Part of a small language model's weights.
Training: a variant of SOAP for these matrices, 2211 steps.
Each number is 500 + 40 x the weight over its row's rms, rounded and kept within 0 to 999. Layers, rows and columns count from 0. Numbers have three digits each. The size before them is the row's rms in percent of the matrix's.

# layer 6 MLP gate, 512x192, rms 0.151, rows 290-434, columns 96-191
094:444491490485502540468510563506484470510519509559493521525494523550514505490546516510502431511521491463517493510505492466486494528530521530519506486485422415569536532518566538470537455454596503445486601535468593567448501412486647502536476478471494563483474517517516563514533479491524534479
103:473514459512496530521527478470494503427548484542454581538491564499520496542538513506494480495558524487520464411489495542534489479502515508528519540512482463496459562601535498540578461548511502547494480502552485398467506491552454431551596492489453551400513524446584501507575505449511494486
101:509446499485502462485556549529458424548461539478533528578497534458516464508447506473448468442536464512433525526505552524534518513452473457480595465463482570469537510513488466516491562555541530432509525530484518432517472522473470480488539546529487571580516522469473530487504477499452440533
091:488464505556535545491504534419418505484521491503430500544495531427475508500536483465507465485421476510438507520498505455500422459447474493509502512526546576534509438437484560536510475531501486478501465494494551463428485528480445557546430485466459525503567495516448473526472502531534491497
120:528525504459483500529478479493505531470503464488427545571522426494476498527546534471496451511532547444408500401562569470487580472497554510554461435470481501430547528501505494511485440511516402545495495489507462547496509533465508527505513485496472550528462511480583569474536475521471506438
110:502471477468520431500547449495461493490527546485517437538463519495459514431529504476467556497471555491503530526452487487492515444548535572491478524537466507465506493518478456520496466511456535514559536551540485507486529444465408515470410485496451492502530568451459506471484484542515457523
102:528612481518549526489487466491552464437498478458554504570545460510521432521521472469480508488480496544449447379530485450557459520517501512486589487440556456427496488512454499519494488509538517525525518474571465517461499468469510525507480549443473560505483459487544520492566395503473518503
109:480526556433487479504535456472542490555559498527483500553513491495487556519513557557604494408585483473543539391545540457449511508525507466518576438487490456445549537508519470486485538447506463535451495469520538495559445506501521519534489559500558471517513523467510502505475529396402556481
102:523510511463527505498554454536451439557616517522488485524525562532498538518491495458421471520548472477505521506516502454468473530509479502555466482513478527467485445438523481497459476510446536522481535484478537442504443518572566532542524465502537532523555442516520527531527463541493549424
106:492498512436540508538529577509570569493512538515474489521528578527524593461421516543487474467467451459508415426514516533517530453493476468479546521598437480530495473507466515459475452435546434504508497525519552453455549541545567439532471482516558542412477511553486480483503567454476531579
097:479532499483522482434521554449455505510550420562540449537550469435528588481550475476571480421522465477548523517548493490485519443520480419532522536505513534510523468489479450534467510449445513494480519498480511556474521500580447508537448557538485446490543533441516479533483472529519524499
098:517505465596469492551576501509442498532544481535443548503582509493536469449535532558516487476490514483490478459474473516458498537514453536434534522450401528411541484547412519472488548493449532455425505511531526516488541501470529521479495506473483459560523445464451436448532488532484480500
100:531517494447405503412463447472535499462483519472446552498498518475508482485492516592456508488536466468619505472521515538488466533482484482522530522492474540472490577477513486427501505527470458485527454469590498498497547489485492457447542488534497556510537549522548583447503512463507507544
096:518452506506520509459454470478508547480553537505396535477458490534481577565514461544514517474518509544488401525427500416534559478505433507543506516491470576527501468450479498488487552455470490492508482429503496556417443511515515459543556554475502441518524454478441457467461490472555466520
097:534495409470527534520596524495408527553489547536414495518519581509508525508442531489437487440491508543515499559514498491504479488496527517479497554527491536486506487462492534527417555494532467494515601505423581505521476412540501557487453474562460528530478448517534551494430467492443474478
097:417485500445495513511483517531578466528455484466451525419496497435557526444536529573458497578455532477444502534505484466503511496405481511468547542453518477456464509454457522474481474572506493486525455424482469408461551504470548483491542551511441501488560552487439493533482512564531465500
098:444523563518582422540478517523515541407509533397452495539466531510465477546519520433505510421457509485491467472515577440491488476454520521564543514509514488491553493594487498464505486506542446512453512466505522565451483550507489491509518469485514524483435401526513487452399501442519517466
120:501501411478466477521520555560465530480493503490511527489495496456568463479479556543451495492450510434562472489565487472538504565398441568465517513536565454453536520478459525535424490591484499589468543484534561475502498475437505481468502471482476547530560488458487515464494540516504464483
096:522482465539543478553483538491504445554519547503567589487533494501487469566531501407513455465517503423490521463515527453538545472434571445475504576464532521490453495458475506480557537437475535489541477514480517501535503480557542500520438473522409489477449496527519515513569501457527494515
108:476528512563559474520518487490469550516493528486473544498490528446449567509481518485463450392595470479496430434487499524488500459507481569484544448497476540462498537577495547506490545468478425514483435502458478547498564490529530507485427484550531561497497483518482457621518453387455514463
108:491546568451515478522449497473530530562462554490469491557535466452528490495482557516540512458496516537470462473550523480439502523450537448583472504533502559505478527498431467447548489531532442512513460496506441457473458423517517528515491470516536495517517532475500569586503527500551564437
089:503458504512489572470525479529560514466554534423471503528532572442459509612437521558481500456551467553445527512498481417456514439550468515507478568523536483502508440519486491484496484508443492549508548456448543530448539500572467574529476440475456490546508405503509470493558455489517494478
096:537498443530558467534490513494531546465539488515492565461439440499491488486463468547521443488538491544498445471428512495561501535511532506530583595512465498547497550540433516439517534529553491591498496483444473514482499497515533433476497510435437525489428581525490499470519528573456519468
111:433490518428495520472453525457538545519518478550436450474455584486485530487470534486515506554504436540405536567520525544443552486515459534531569534495558452515481515509533481535480493490444488508471531443520467541470485464559527466513543491483419493512561512451495510526492479509514481453
098:526491481505482545551537517442489508567473487555508426507426488545519418495475533491492525493429568466566464592537463493516567516449560492494559552484452542569472487483462507494492548472554532513504505483530516496577505477459519567491397492508533527521413519579500486510464461522528488496
096:507500500496438508437480553473505484503572501498510560487453434417539486435526543534554471535481448471545491493475536586511479519513494484413533536517491505535571487546531463540503394485531489533500490529510473528462490507538456493429512453530547518432510505491413488464485454523459478470
106:505452442454466470461554412436511547495585478546516496505461530471544478464513538470514518537477494482489509467474524545542455507450498445527493528493454443577524482573503511543550487502478547523552443468538478468485520475511388529536490546445496502459470473613585523477518508525488543495
101:473509481469541503516402445549429533446524481476474519510425474542492478519431500557477520435424539526429488512428490538446385523468476453605452539449518424475405507557452496518522526465496520477502498520513542491489509481486517505531565476482480575516542507537404519434509506399552547510
106:503484459558521517580460525594498527496528516465536516515444487468497491515522502512542486447466463603552537527469513487548497482478502554466549497532461457552513534504555478484499575490493512456408483483447519532451487479497554509576458539561488562556501515437508483504451451461528483487
095:450514385530478523512502508528519494516460501464593463480544516549564403449483513538468509472495551501462458515487485470435506508470504536495533483553522472537391542512490449400495501481504534540526524451523507456460463485502528469499589508451519515451512528480513442498551507425455514477
104:509516458441493552519522534505496522510533513520577493541480572462484504466562542538468395522566503473521506445520508459546514562410484478445529522552515458467504536568400437461489516486463421504498461488566463459482530564493451482472478483514536524497514451429496506504538514546500552568
115:424567485476445472490467552498524430484536527461437558470532487504500499547486442473513507482530443491443537387491505502516512475505434504480518547474495524510538493560516486493510433463500431483601521465447513510436452531569514504530449575545458525495543472522536501452515484507569473510
093:512539538523488479427520532467477497441511575509578509535522489459536505505464502604449518471551490543496469454518535461492523531458475531483556514499431577557510499449552519489522434501486502420564497545543503510559560557513459539537495529455527514547560523439494570531425477521480502532
103:452521614505492519500450515558509455458538478390502521526424456499511497474513544462526548544532495542437451525550412483547500521501548462477524490471512479534525534518531504532425520478517522493493531481564461518455468410559573489555510527451472456536443536562489510598466491485497521556
091:529555464549524428525497434478506474549522516433574457456401453503502485551509492556512494470502497552523585550521516482491533527486561440464470529494428511473405553527469500482523488405419549497459460496568541458452534465446470500498435550439524482502428452496457512518535470483551501550
097:562423499503589524429481477521491489413463501487507504456488501554519541504489497515455486478399534491575494533521513534469525497547488455514514473528548440518514484513529467448400479529496534493528481498510494493498467532519540453479543543487590497547513455474510524563492503433504564416
102:468435501531517479531572539529488525481510466506437458554484506467520462488499522548485478500503519536502467510477400500501517504458464471563476471500490431527501518489508508464471485552500513530524509447495489521544540450476513513536564517475502494484542516487507538469534433501567514550
104:504466492467489547494526521431513556503461432524602516477534548511562530506521409564478487483507473412507522495478524495414481541474499534463538492530477462506544556546533526562560481568510472492472486494548524542466482552579438520488498488511522494395527491551514467409440543521485569493
089:462484555538530457526565555493490525482473548567517493494574484481536504473493494503470486406497466498541447547476504528444537466485476464485444512479500487581477514506541536594476610518452495529473483504427507420438532499480518489515460490569451528399474460465520525480495492449456484455
099:441525440464534460476432500440503449489484479607507511452473461589532562512471504464517522518499517559522483472495475517446512466463521486516460500513503564483444493402442470485524413509466477523513552552509527569483418569558464409418487442536507495431506492466504494490560505505497501457
093:514532436475484419531485509522477544462451530547466469575444493539583478506497482492484513429476412485500474496567534556496600423507466424553591481552421466550569528487540508557472471507525481487503503518500484472542495461507500520500468481528501488482481454533471492505483486491402547512
103:586513417493488474488522517499531521448503603463546519462513512513561529514470566582470487498516466469508544509486529491524557491489428564499539441462473509481482514524494429436554440542497522468503466531475518492529566548499497485539521497466579512540494516478533517531436550488530578456
112:462470539457507484487498472498556493531519502520511493508483522471493518483506520489503387455505514526516495475505526457480517564521446554475431451574483511468509553568485549456505469533499478537553415547500480507516486550458456463461513496456535471567518480425506566486510572507519450474
115:497546491474487516558539426513443430539481572481488466471456495535454488455456506493558434482465614542418528473431527514526577457490561557484543479516482494486522530523473455511497514403548509520494537517447503539518534505523478578508508585528465516528428505479501447519515523479497562535
100:479497489481520477433444441476460461538456509519478523495558496563588532515457515511560475568472531447468514488537484413506467498444446473595478532470568469501489522463462477480508544513420536549503507490504445459485572580545429494467540525540465469481453482410502543506541580462491559467
094:441542429387546559486534493581545468501501561476518566543484471523527471503471427490556459487493487509547472466473469555550413480466507502519562544497527568518448572500532478556509509478486533478544581437487527522532490459543518536507467506505494472505559534564530501487493466471500593486
096:484461578560453451411486468515453506433523507493504468527486526488525545518534446457470484476470533431507497480469574496502494542516433460463550424484502484540579482498470454507457469442464517533458517555533525539523523483418492538527484570514548512515547506452415516536550472538517472501
095:563524479529493554532507545512472487490461444526472509438524487499562544468496578537481465499492457595466497383515496511478503506481508524510552490567485536469502526516448565476485532431458391481515538573524522510541559490534492515513527483552475434475522490523532486566502487506447542500
102:505516491478493483434475531528517449503509472578571521452520520482492474462522504494452536509571522539475594492501500466538479498464468526422458555502463521533520492555465469506455435463499482548440469471449559491559407487511520473384524483484447434471484489522505501467507504599504493505
098:529515447495483502547503452518535405494527505448495473492487461535471476525580517446533471587443530473491450450537529561499502459545551467453451554444507535514498538456452549495527442454460428470516498577509528491534522541561468522521470599462473519532523509522511615547532401484538527466
084:444493531442492519483451510378499560497569537504454501512498435577489462520447486453511449545462404576508472559501441516489467566489498493413536522457563501535561517524519476473480574452482490414505525522477515520489458510522546464568503487536412534436494436568527499498425504442520562483
096:527555507535486563541454482452499514473476498506534472529454547470547565441446512568506478528452495519474526451488483486589545578434461533487505503536458525463506503533471533540508406419442511506561470467529524499497573460455508535502515562580494460544529469520508526538560433546521484591
095:528537546471509459511394510526447483504530542465453561508573509465539430444495479515464469513457547465552507500486564470498534517508492477509494492538477452460455513497535544510428553538534555500509499497465445491509532467450484508461462476514422519487522601496405482570529578495504538481
102:495515468487495499553492537485462487406479508524528497473511516518469412481473477478560439529521515589462395503506435475462460493528529469525538522435454476524508459502451545510398509491532519473476535502466560518501548501441518498547499567502484498488425489529496550487437526532509475497
103:548547557500581554422529549500464406415463523463485541454474558514511523504525557500508424512481475508476528531434524483553490537456541515537495456532459485585534490526543533508498463476505504470489483495548529462494449429483499543493609508532547405478461447469384526455521470412464537498
094:464529472552506495473526500539509497486513517506508517498445486464472470520479418550520462486533548495477515483470449536423514464526602463593578552492477448475531494488474459505549409465520464459459437423505489434458540524514547578495434459471456589484526487485510524442536486525538426531
071:580468477495504541507491515452499486491509514542515593478525503523584434496566429512569476519500539560522480494525531557483500538562543491446468569569508521527568452507539480513553484542472483560489489518514492575475515472539480491559483483490448530500386418442553460443487471516534509488
094:459490441547412526487408486442553430507548459526492466493529494470470513421429504527567544518418537511426518516566519503450468475437502500516478511487550516486559480414504568472450496468520498562511411548497521578558506472507517474486490501509569518614526511509547463481502462515497516477
105:487476515470499475516499552452471488519466561541503499521450529526499513527461526521474547549506515456538503546440520519556501578485538483505496487539412542419509539511436453459555534486513426602532484472493558591466469536539544539433513486446490434506481466485475491497431545528435493474
093:447586555493465452550561472580486453445524460498441518449520573516470507487478511401471442529462516527504493443483529469457429476471542508542503473520523476556464517462549547514490555514505541546541478500489511444473541547536483498445489556509403484466503601479525468508496529527549512509
105:493525399485549452505503498469473491478567530550511513505507456540517559552500519455561494540523462503592651410541455504477553492492465595470436606487457496548461503463476493469468576532483468513499559526505516516465539492564464539490534521462519429492535513587494507469471519472545552537
104:466505520479466453364547509507423460525498572579571516502471481535561535467451454522530503515473501495474464474440451494560523506563470466570484550552468530583556554509525451505506485502480510432508431514438463484512506566456482510543610517541528485462512500438460518496458441525467450492
093:532528512447545454508544446467574474488511435518504528560492526489512474387522532513468493534480499578509524496505499408464590599520586531443523490484522459533566495462459480507538432518483514553454440497441586572515506439468533593542535495465518435569540480469532514527515464521456581517
102:533531481527472443422567463505483567577523455538466437487451541519507442564416570496492538454519521470537510445489450452559485594507478510530482506533502514552515514494464562496490506471540527489485501547492506444485476444503506519415527523512451540541517520480468502459512516457414516448
105:493463574391554532531595433463468493515492426551438473443480531531511526541514458561532469444532532531499534545530495564479432504448479542411531432470473512491519538523470562526520430530527474472494506540551533479516437478514504512547486542471544463467524476478590473493564519493440507554
093:495513474534495472472461472530528513527444450502495419469584545483482535472419556477423533477507517542462478535500464475419480476533569542426582450451524477514537422520477451510432517449518557459528481453470504481492512525464497480535500518480488555470585511495449510471466432480484482496
099:526545546600508548428455460459553496438448498479543495513513454452547435529563504485566538465515459525475427508422574564479402549516458509571517482521526481460528554472477520463547477539508488451513463504530520428488467503472530485522516476550473516435463455537533486515489454494404464476
093:586584515534486475537487497503482498479502505533495512501479456524497480472491490525457498561464516583497515545600533551491565478416466452534508463492447476492524452499545510402477422456503501461549552504411567488459524494622511495506474577478565572480541442517529506502420490488530475523
110:501490503498473458492552418518455535480538552541500500528475503489515517569452482515470398487515532417482483428583483444487512531525540471568438508495490549548496564483459642470522499495552490528444528527488500481512460460457569497550494516483524495508483489425486579489483472397516456514
098:445535410478494482465523535512461550563569497465565500515493506447512505527497456485468500514464470517459509469418504465484400538507536496537468525450501482516536428464480466576458479482477503575463541555394525513463534544510445510510456552539489462490488490493555528451453506467563514444
101:432498409513536562426519575538476537474585472497459444571469468488491457564505480483516522480562534532489514448552516527481438450472553504504498523477388539497530460574535501384459504537529504473445517456585481476495591446492475438524482482435538444513503470499471447519537523495460526512
084:482488498530539556509479555384540534517473523517474459460463456435454495486502500531521493530515507529550480495454476577496451473518539482516513487456474487430493409506521498449490519505544522531521488498489484505542513477462522576445488552491529501457494492591440486534492412518492495559
098:527472510510489469545442512464473448518507526506521429458491543483544423455460514575530537465516534519512510513582547452501469520525421450544500540448452455532461549543484434530446490515459475518405436526511576435584609450569490481465534522497488428549542488568442489498488460457561570483
111:497479475532521512491488470474474485439437490511518472506545494504542453563440511597535453451514495514483485462480455454412495526525494554469572485511499532527469448496555513431501449562597526459514520542527529505490490471518524536473482478515539595504469448542539543417507414481502525541
093:492498425511476498470575520425454504495484514567437516486574466482493475554548424495399582521548536530560510520464503488501536488491547507466480486462543491485458555490493448489539466544464456506515477475579435448495497436481463495534519490464443475451468581545473469527456494542469542472
100:508493492453427490487524551469537495498541587529500442518434471521492541521499527456428482456521526461594487446453548427527537473519532479482468505461460504484447462568492497481515545468493513544562548513501451484486524445525534522437487516494599511468509473467488525491506518509505560528
106:563451447480521460423496450482407486485516547538491480500486495432533528536455436451479467494478538558487427478579505457472467489564493487495586475479552472543535469506507476475575511563538501496496537466480446495488543488542497600466515464538507425461556460536468503525538503477602491521
097:455516530483511432504534480489494527502498429404428521488530537505474463489484478449526465560517445540490504406481529508494553467545453528507576480401517521539532549512536502510532502522467493562553476439540515477500497510468559487486481484531467559428612483474491503545428497468468526504
099:504449523373521491531529514459493461490480452483512537486547532507460473503460538459442533500506485543497477565539470559538520453508516442459525491535489439504518498473565572545457468508459498552466488516517521464555381489495524481504462503434508510508551543453534496523560526599410565463
101:549420557482444451454521521413503588461601523511505576486492520501524574470507454492491501475497539456503566537470468561494525432600502476504518506410451460517526418569543449449455491494498485502494569532517503474456442477413540507527488523495476528493530552487504505494552437424578597472
102:510533517561510531512490472558495523515525535460514552536487499438446565485539500503480463483537467495532498556480526454458521461463459550498556477546451539452456461576522461431451541525482498524523407509552498534487522448525386492414571493511516461452488502458523546549444534450525460496
099:444491499411489555502462489550511515553537548461487538512451571545511461535526527499466452500448463518576442453474576543504504440488498445501440537501382525480551452514545485483457496520542485568459553498549502543540521548467471519461499480489537451491482535504484516505485555473517444492
097:478489485501558466450453480483556488444515497533510478510423526496498522527545492474509434537447457549542491451474489519501454506546468618432456517520529480555543508464497489505543448437482560502470511535490529485516487542451478449490491487448538439566555562498538472478531421501399468483
102:476561438529499498557527515520499420529537479598517423499543502514547442494365509574479419447442426492466539426532483477496467507456467553511517476502493397489547487503465560482481489497501450469448445479534485559552517486470579547529465445491528516475518441412430486556507504466512534446
095:492407500486463498498450481483527530511483475429501616499532472387491535521500502479511458479481449530562483507521577519541560473553522546449543391526475572500547494443553500438474563535508504508555567492488525469432531515531486485522462497500471566459514515542451510511495521497529517494
094:527555464511527513499517468504498515481516535550466490515501509510474476501449556504438527462459525555473519566502514481529422525510517469503474526501512534544483517543493451524509501480494433515473483410547527434521510432457548526472477483446421488558528571536569551584549458474505487458
092:559422588469481512520527460505591461483481504477474495498480396478493497452526511412521502537522503556500415539503539458426507576573440459515483492519497491492550528465515554469511470526475521453508451490523476510552536481504510500514537489536530460476485545511597593545567477487438506447
103:561532565527458434509504414466524491513547550552510471494540511487493517484541530474505445473460479557504482413552535482464498526492498537531564470502567490579511488512483453534547504477484505449429474496479574529467560553486470498478529553502467519522562548446478497562512467445498480495
092:494534501521459544553506491505461482485485427579529511488505458470478522442498515468580441519462435550449513505467506502574534523529501456480478499508533512483506585470445486502554468469443534488513474515554559526500481495539527477491518435436418582526462497598570425463603528485575519498
111:522532536502481456516506455530533603508511573520474468494381562452558458509482530447513442457468548549486479524502535497520541549549494439465523485465494435475524546561453506495486498531504511478507506506502562434459534509483521537473488504467501464493473466427535518511425521504428565460
098:483492538444588484502489455515506571527503484423488437503434552527450456449511465514504460487422530509530492558467496439549563530449510520444469509497531474471506528507398399479507461484536452516529497533495425456472578512505542478495490509493455562523517443494477563461512512521487461473
085:485556548502520520496458423501545488462465547486500539523502509515514463475503532492442504556412506473531536514521543487477547504500513393540498556452481486455445568438487523472435532501487482510595555519479554487466565495423510576527438525533554543479531526525545496540471459491478509528
093:473561487526558553481506537487523535439488450483512487520489514562545514523465498499557561529488469517489527507523562459505491515464481587472534582480521471577517526404478500526534585524468569494585503473516521489426505529549491486537549483502457457468455526482517519505475596471567516495
087:436585478497449402461519413521501519466480534504543546485469555526465508538489493531532578557506467496496489479462552518522477406503487566428507525566515533452506488519531497489600501550486511420544519522543502480568562428483424496514490497519535467539522523519504443469426477509537488484
097:456530496503497467464528532535514486519529425537534454444588606510468440510509486474460489472489448512502534477529449502522479485427436434467561538457494515482545483613502459506524418512498454496498494531538517528470502467556511460499497573481448458499448445543447516518423556478513490487
090:505588493486496477617491503552576544579476467536441489472427507519535483506511571539518539571466438465556502517443492475439609515440585494546544474525524411498509540456443536451509491474499565492506514480519515516464502511531442481459496491498490458424469510531552469461480493525501475477
103:523455498503488433514519502452498485465503439481528610574502521440462464405482483511490517487419484572480424520531492569523460531549542530439510493500498508580487476496561527474536487521491555576496444509456545486562491527468506483489515509542561468504446478423520511529556486531484539547
096:553543492483459494492496394506502506485518571551575571487490501480496505564531528528559510453487452559546443521457570497552526501511503606502487502551430452543515567533499438493469554501500471507427502485522518435504402569477465446499500539520499482511513454537510506522544467477511542463
093:488502500514468516476477547457503461438514493510491482514557504482509490504535550536515524496443480466564508501494508512484575423532463511535603552500469499527546454512550458532442455481510512514507582508538516466530452583554454523453507487468554455460461424568467523538513498524456536419
100:490531581531549462485543494566491461482493557462493512541468475534408490466515475460524499484490547561505524506558464503457502511475514570579487549564481513501440541486439468499496466547470527497503483521498487551499545476507508460409477559513505514529551464470426471495572415489473502465
108:429509511535522444534521467487504474530400508540552515506463526479435501476465462426532450482564535561490452442522507484462549515485498502496506575414498509442399506467471528523464531446473558556377486479441475457534470462479600534465430532430518453538494419480476531517553526466516464453
104:453454488517400557524582550428475502483501448524539511463483513439492512500514484549515490555526499461528489522519559493523486533503482507514507497572486524536424528584483562493432463440448499505570464469484444579497454483480466398457539551579499494446517501556533509469466537475464441505
098:553530456517404536541471485511574441428492535474481497522497531472474485453517513510447445534551540567514444535490514584509450594432468486536475511465526528431514568510486474511480482481507519478456523531525476522518521496498466485502504548549545561556466434571500489461467492506580440512
095:501516522437511519474598514484552506443534539452507492512489482493466533465459512554552489580530507506569481489562488574595507542501482496526492452499504492480508489486460495515583532512493573475523478463524523417478497475496514467552551523523452512537541426510502490526511516380523484472
098:473466473482415486527505486499527438513513469467478469539422440528504513446461546513468523530557537556517512599535484472487561539518488471482584507570536510452498452441402542548461464470490564475502472469452469532523525582444448531539526546583518468450474507528476411556542466518494492547
105:521411508531484457545531473521535555527542561532447530437489501472544483587457483437465515460508526482532476443537535573493483509531475510559404504490485535501523536548530430504463521466452475530613492526480461539538459547512579484489565491476482451464549511458446439477483443488514588519
108:453524528483484514465408510483495462448519452590502549427512514492554520486477504506483456493487490563539523456448521469490557533517452440508510455551507525489495438455515562472513520526531453458524509474424500431530469474481497503470447499459466419400488485505550476467487480479523423521
106:441505490503494578476524500462528456434496521533495546486468508489476521518495502490523566497522423524516502515497562531450493521492436463501569393470465578515484482453525452531509518496539482465510445486507413494515494478468606510530562516551478531433531484481497550509514527411450488531
089:491560574486505503446591464511491474446520519437436576525486531584479547504527453546511508482539522518533517498513506539592438578497490519539501476548507523555509483530528564421516472459494549523460477467446406446523462523543562497489541575517455527520459478488436511562465494448510542491
100:548508512509540453468509445453509551473497399529509494524490578517524508508515500491440533513512485381416500498506492422437496490479525461601565486522510540525470537461463464518508498515516482528537514459521421482441502458568486499511473508507491474538512504476558570484381521534486430482
092:565476468511438488459459455435475572561518500571519479566442555571486560479459517512488568511430530439553376495466513449521496529482448439492497507471453505552526481506509513446485517509522509438470521508472581548500524497488572482479484574500537472521471500508470537432517508517521506481
096:514515476469555503533519568454517463554548491473515481501469569548464498578454480498531447596547527481434553539549463494476522530467476476495544571535503463504509486573496449498458522494545512458482514484516566498585524504497518511501457425547455515527477510487481484495484466496457525462
102:513469449453459525494511555551489448530536510557456468550474537420537470475536535448515361449494462406441527435538561498507537501551501484512541443489526519531476507490475494527510500521541474465551497508499511529465444496414566491382471525502453524527559446508406496486569504505465411461
101:442442505523474509463490509452445565467519540512533535476575562507439541548497427491514522457535525522446503578507475505490509511526518501514480554493494524520523471540588542469543505465469491496481569511507460513529532554525465474494488579557496467529524511550547436442498504512585553531
093:485537497493527486545513508491516529518456519559449495471537492486525439477490518488488467488544565431486488524502441488527528539520478462521551477463573439499616461529522550417450454521427538475483488460492516578446426500478517508558524524439465540478494490480541517529549497531462471519
104:518530458494397538558511490490568462512488560486514480434477488436512505491440489546492528438559489560495509507533397488473491470534507487521626460461522417448547566526525398504449453492478512491511493582518502463572634436439514583454451506537519525526487491487530514510410541492509568483
112:519556536505508447518430484453463496506497498535538500577567521482476516490424538524474384416460521529488573493536530494586549541528545471467546547477563488490449467545470522538515476438536451471522494469463422515478480500559520478479534514475513528501502512522487469530539447545559532500
094:573534503491521539430571529506537504497445485511474635476567464559576556470448456508490507488489526536488586528477463477477524484477612450500517574487509558501476466542526455523492521546503559467466546495450450458538531460515508539503594502548458554531511569483519476468532485502461512556
127:475475508528530441489401497496463460491499536445524456467510579551482554451473430516487507543471550492544580465401514501424499476517532491514436496538553451498422535499520484539540476486489414494511527506542490481520525556471431498509514453571501460404544466493487505523516545465583527501
104:508538526469467473504499444527522499532525498498542471446390452461457522494504440446493473548439537464411516482534561454549502441495448458463493543485494450535439540543501530455454552451452531444549483438573523464535544519489508531549550521473487496463486517578542519451536500472511548480
103:428452504527502524477491526440433463470508463469461453515538555482495505493474500495504473408501556585448504564448502496541481455541504523546454512558469538575473542498579431551539507471443528553476506498430500553544496571534444444494495466560536505464486491526486491486484496483432500494
100:507591535514528451598534496495559504520517477490466508491508446527533506438514507524456473451588431529506514474562491428505521529448569509528478495499521475505547501540506480503491442501493483490521456470550509471479459464539495533525529459523511504526516514505502550427475525538476521483
098:489492510530507486542513474467505539515501542471475488475470490533555530561534430563475424513511516499523459526520453509491496472464537544482546458482489468558451494568492529571491483485491491548510481429523556542547483477489493494436572562509531457461531481474510498453479459508490474488
101:497514487506475461480486468446552488516485454554414433564446461522462539510511539552423577523496462509499485461531470474498487475466525476532524489527422520480509482557476501453570466522479474509491488455500473409516452469446532464504530471497514547572484459473543495461577494516502499514
098:507552520411472555507503508527467551520599419526515473415464544529545494492533476404479533464450521433485527453517488492508489509458509415415455522477522516481466548522508563446499457488475560499490510518494543540465427584473533466474536500427524543429545474491495590451540474482511487465
119:465460542455535506441518509424462513471531500438555469469490435521454485478497537452468449474538539513411550484518485456466489515578577530463562459562520406513509546549467477493509507489474415448441452460485486553490525562572425513513539508441514539469488515507444537534437504425526506522
099:553511502549505501491547500538576472533502534483504486521484533508455568590492496490458544573524413448412514460470497457543415527554513474456452521556497543529573514568512460493532491479418491453485511441478497455467523406455521549432500504484516511490513488484509516518495490479521460420
097:506475460533427499505521486497597430535474505503498433402530506532458494558513519556421518489522569528550555501488446506457557446508479498459526467605479434474433527527543505559487515506471444503526484493516512482516503488495490440553476508469556561482486539430503498479515482522503523482
104:480480549535434464511525520555540519449493464532495419506413511556437532537494624561575423496516533515514544469444473482535499497514523454470510509522473491508547511478486500490485480499556492443436495510541505510446518493521543430507520527573490477500490471522538510490456464471477470509
098:488586539577502538549467534507413527531510461485521545526498461495544542467523546466472537526458517524506518466465482452554558491525436459448487468520480505494474527588497492491497510425436557525485626497556504531582548517492488482478557437516552476479459506530585533444513433504528534515
103:535537480528530472542493455486496488550540480614518508485492540473527468562510565576459514492520429456447568472495510479531490442410529480531474443510522471519494508463534537477430489514412457480470411542513602496570532548435473551562445550461512470512493479482516487515525467461550511484
095:558498600459472508447448461524509464524540582481503520472520469482570488546487533465553486553501484462491507502530513517525478511538472469450575492568542542432497555480485567462525494466526521554527561489496548509523490505488506507483412524563557544448464444480512537503535517440507498481
098:481470507520453501529518561472466565536488452495510517497546526451499474491518468521527465568481493451519557491448523471544438508461491528496486561496555449485511509483522476476450482471449549531530568469551508478455516534491600504455470549521490578420596397483480480409405503487494578460
093:517555551543471442444470506502440510491472447538472520549499504470539442426423607522388496492495453555496556529462510445487543520475447481493539511498438473474580518518419477497449480470544605535468530492531542449503462516525476423499546515481543495474551468504453522533397521562522503467
099:545524560516525521542471491522496531568547475538471502474453503525448509482473539511506478549520472490501549517433507505494525528473475466468437477481463425524432457539529509557462535468497446507510533489454560491460526566509502493491504582501513507466450462404458490552480502452447473515
113:518514496479483501435482471469423407499527512536523489513542543481444538433514464439458485445414474491467484492460512468557541451501536541434519514512522553532539507538514527420461459437530531473437476422470476518525596500535489484431449471497466528465560481510472539529493536491521485440
092:499530436509461497459468515473426516528532515440468575513439506526492511519518450521550534480537546482473430415542515524563505510560471556541467441427482458478542515469576493536583455511511522485507516486489419490502551511569468429436542553444444580534485543506567513494470530492471444475
103:476470440404438547513496457463485497548505532556526548541464529559483509419551500499461491512475488487522505547463585547527465500487435440531498479459517583529485481519470503457518505586477587478467526459514494544523528525452504530465518470525523523535469493466549474620522497523433488604
113:457522584538569495519460562547465519547606459476455523521493499522455429563563529558561475556503503473562463455436537508507481521521512502496562542576526501449505421507459474510455497456458444471463467524541468504491493480541461523462555482466477580554476480488461444490540510533493481530
104:442530477474538470503520495490556531538623520515478466494499473571457578571449475556504506535477481521538511503440441483518563502585555516508451528534500464578477565496512525439503492509508538482459536507535505565525505468478494488500504581428554498505444511500503500548547530541486548631
100:428542532458465391463487477514470491460504544469486483434469542495471519478553542492479481474491553540524498531519457474538477512406514471565509494437581489594513484489508486511493480584484518507518547512445447555463452485458504523516483545494559473471510577522464449513534426514535494502
098:513534498495515473457488469496541528520488482604540448510523496526472577461499595512503454531529532545535581491443509472527541532557503476507444496544482476504490457505500444531456473494435515488553515504592485478538561494478402471530574499580503487543445469449480531501516425529545501603
112:545506520464530455496466464486433518491491507493531528503478530489483492505472575442539520494472549524515511479534491545459543496526441566553500457531467544438530547494408487462467490391516524513504520522468478560480554535506471460451486408466489463550587540452478541556459556473433544537
087:504477478412441530540551505536484532586561471506490563555511525547424493543472522582453524490508527502498482558483517495491408455429501446466450508458448446513541538487432537436517459476545488420502531483520517485484511566528415545533577514513504495477560502535530503482510448528553500489
095:573508535545527523550493521460462527536587483446541616510453443464498531429487508472482487440549514512568503463511513500476553456502543510532465410487516542505466425506477535480478518533526439492476547510433484559496526539517534465499553521548572530568507502553541474467527501496516557514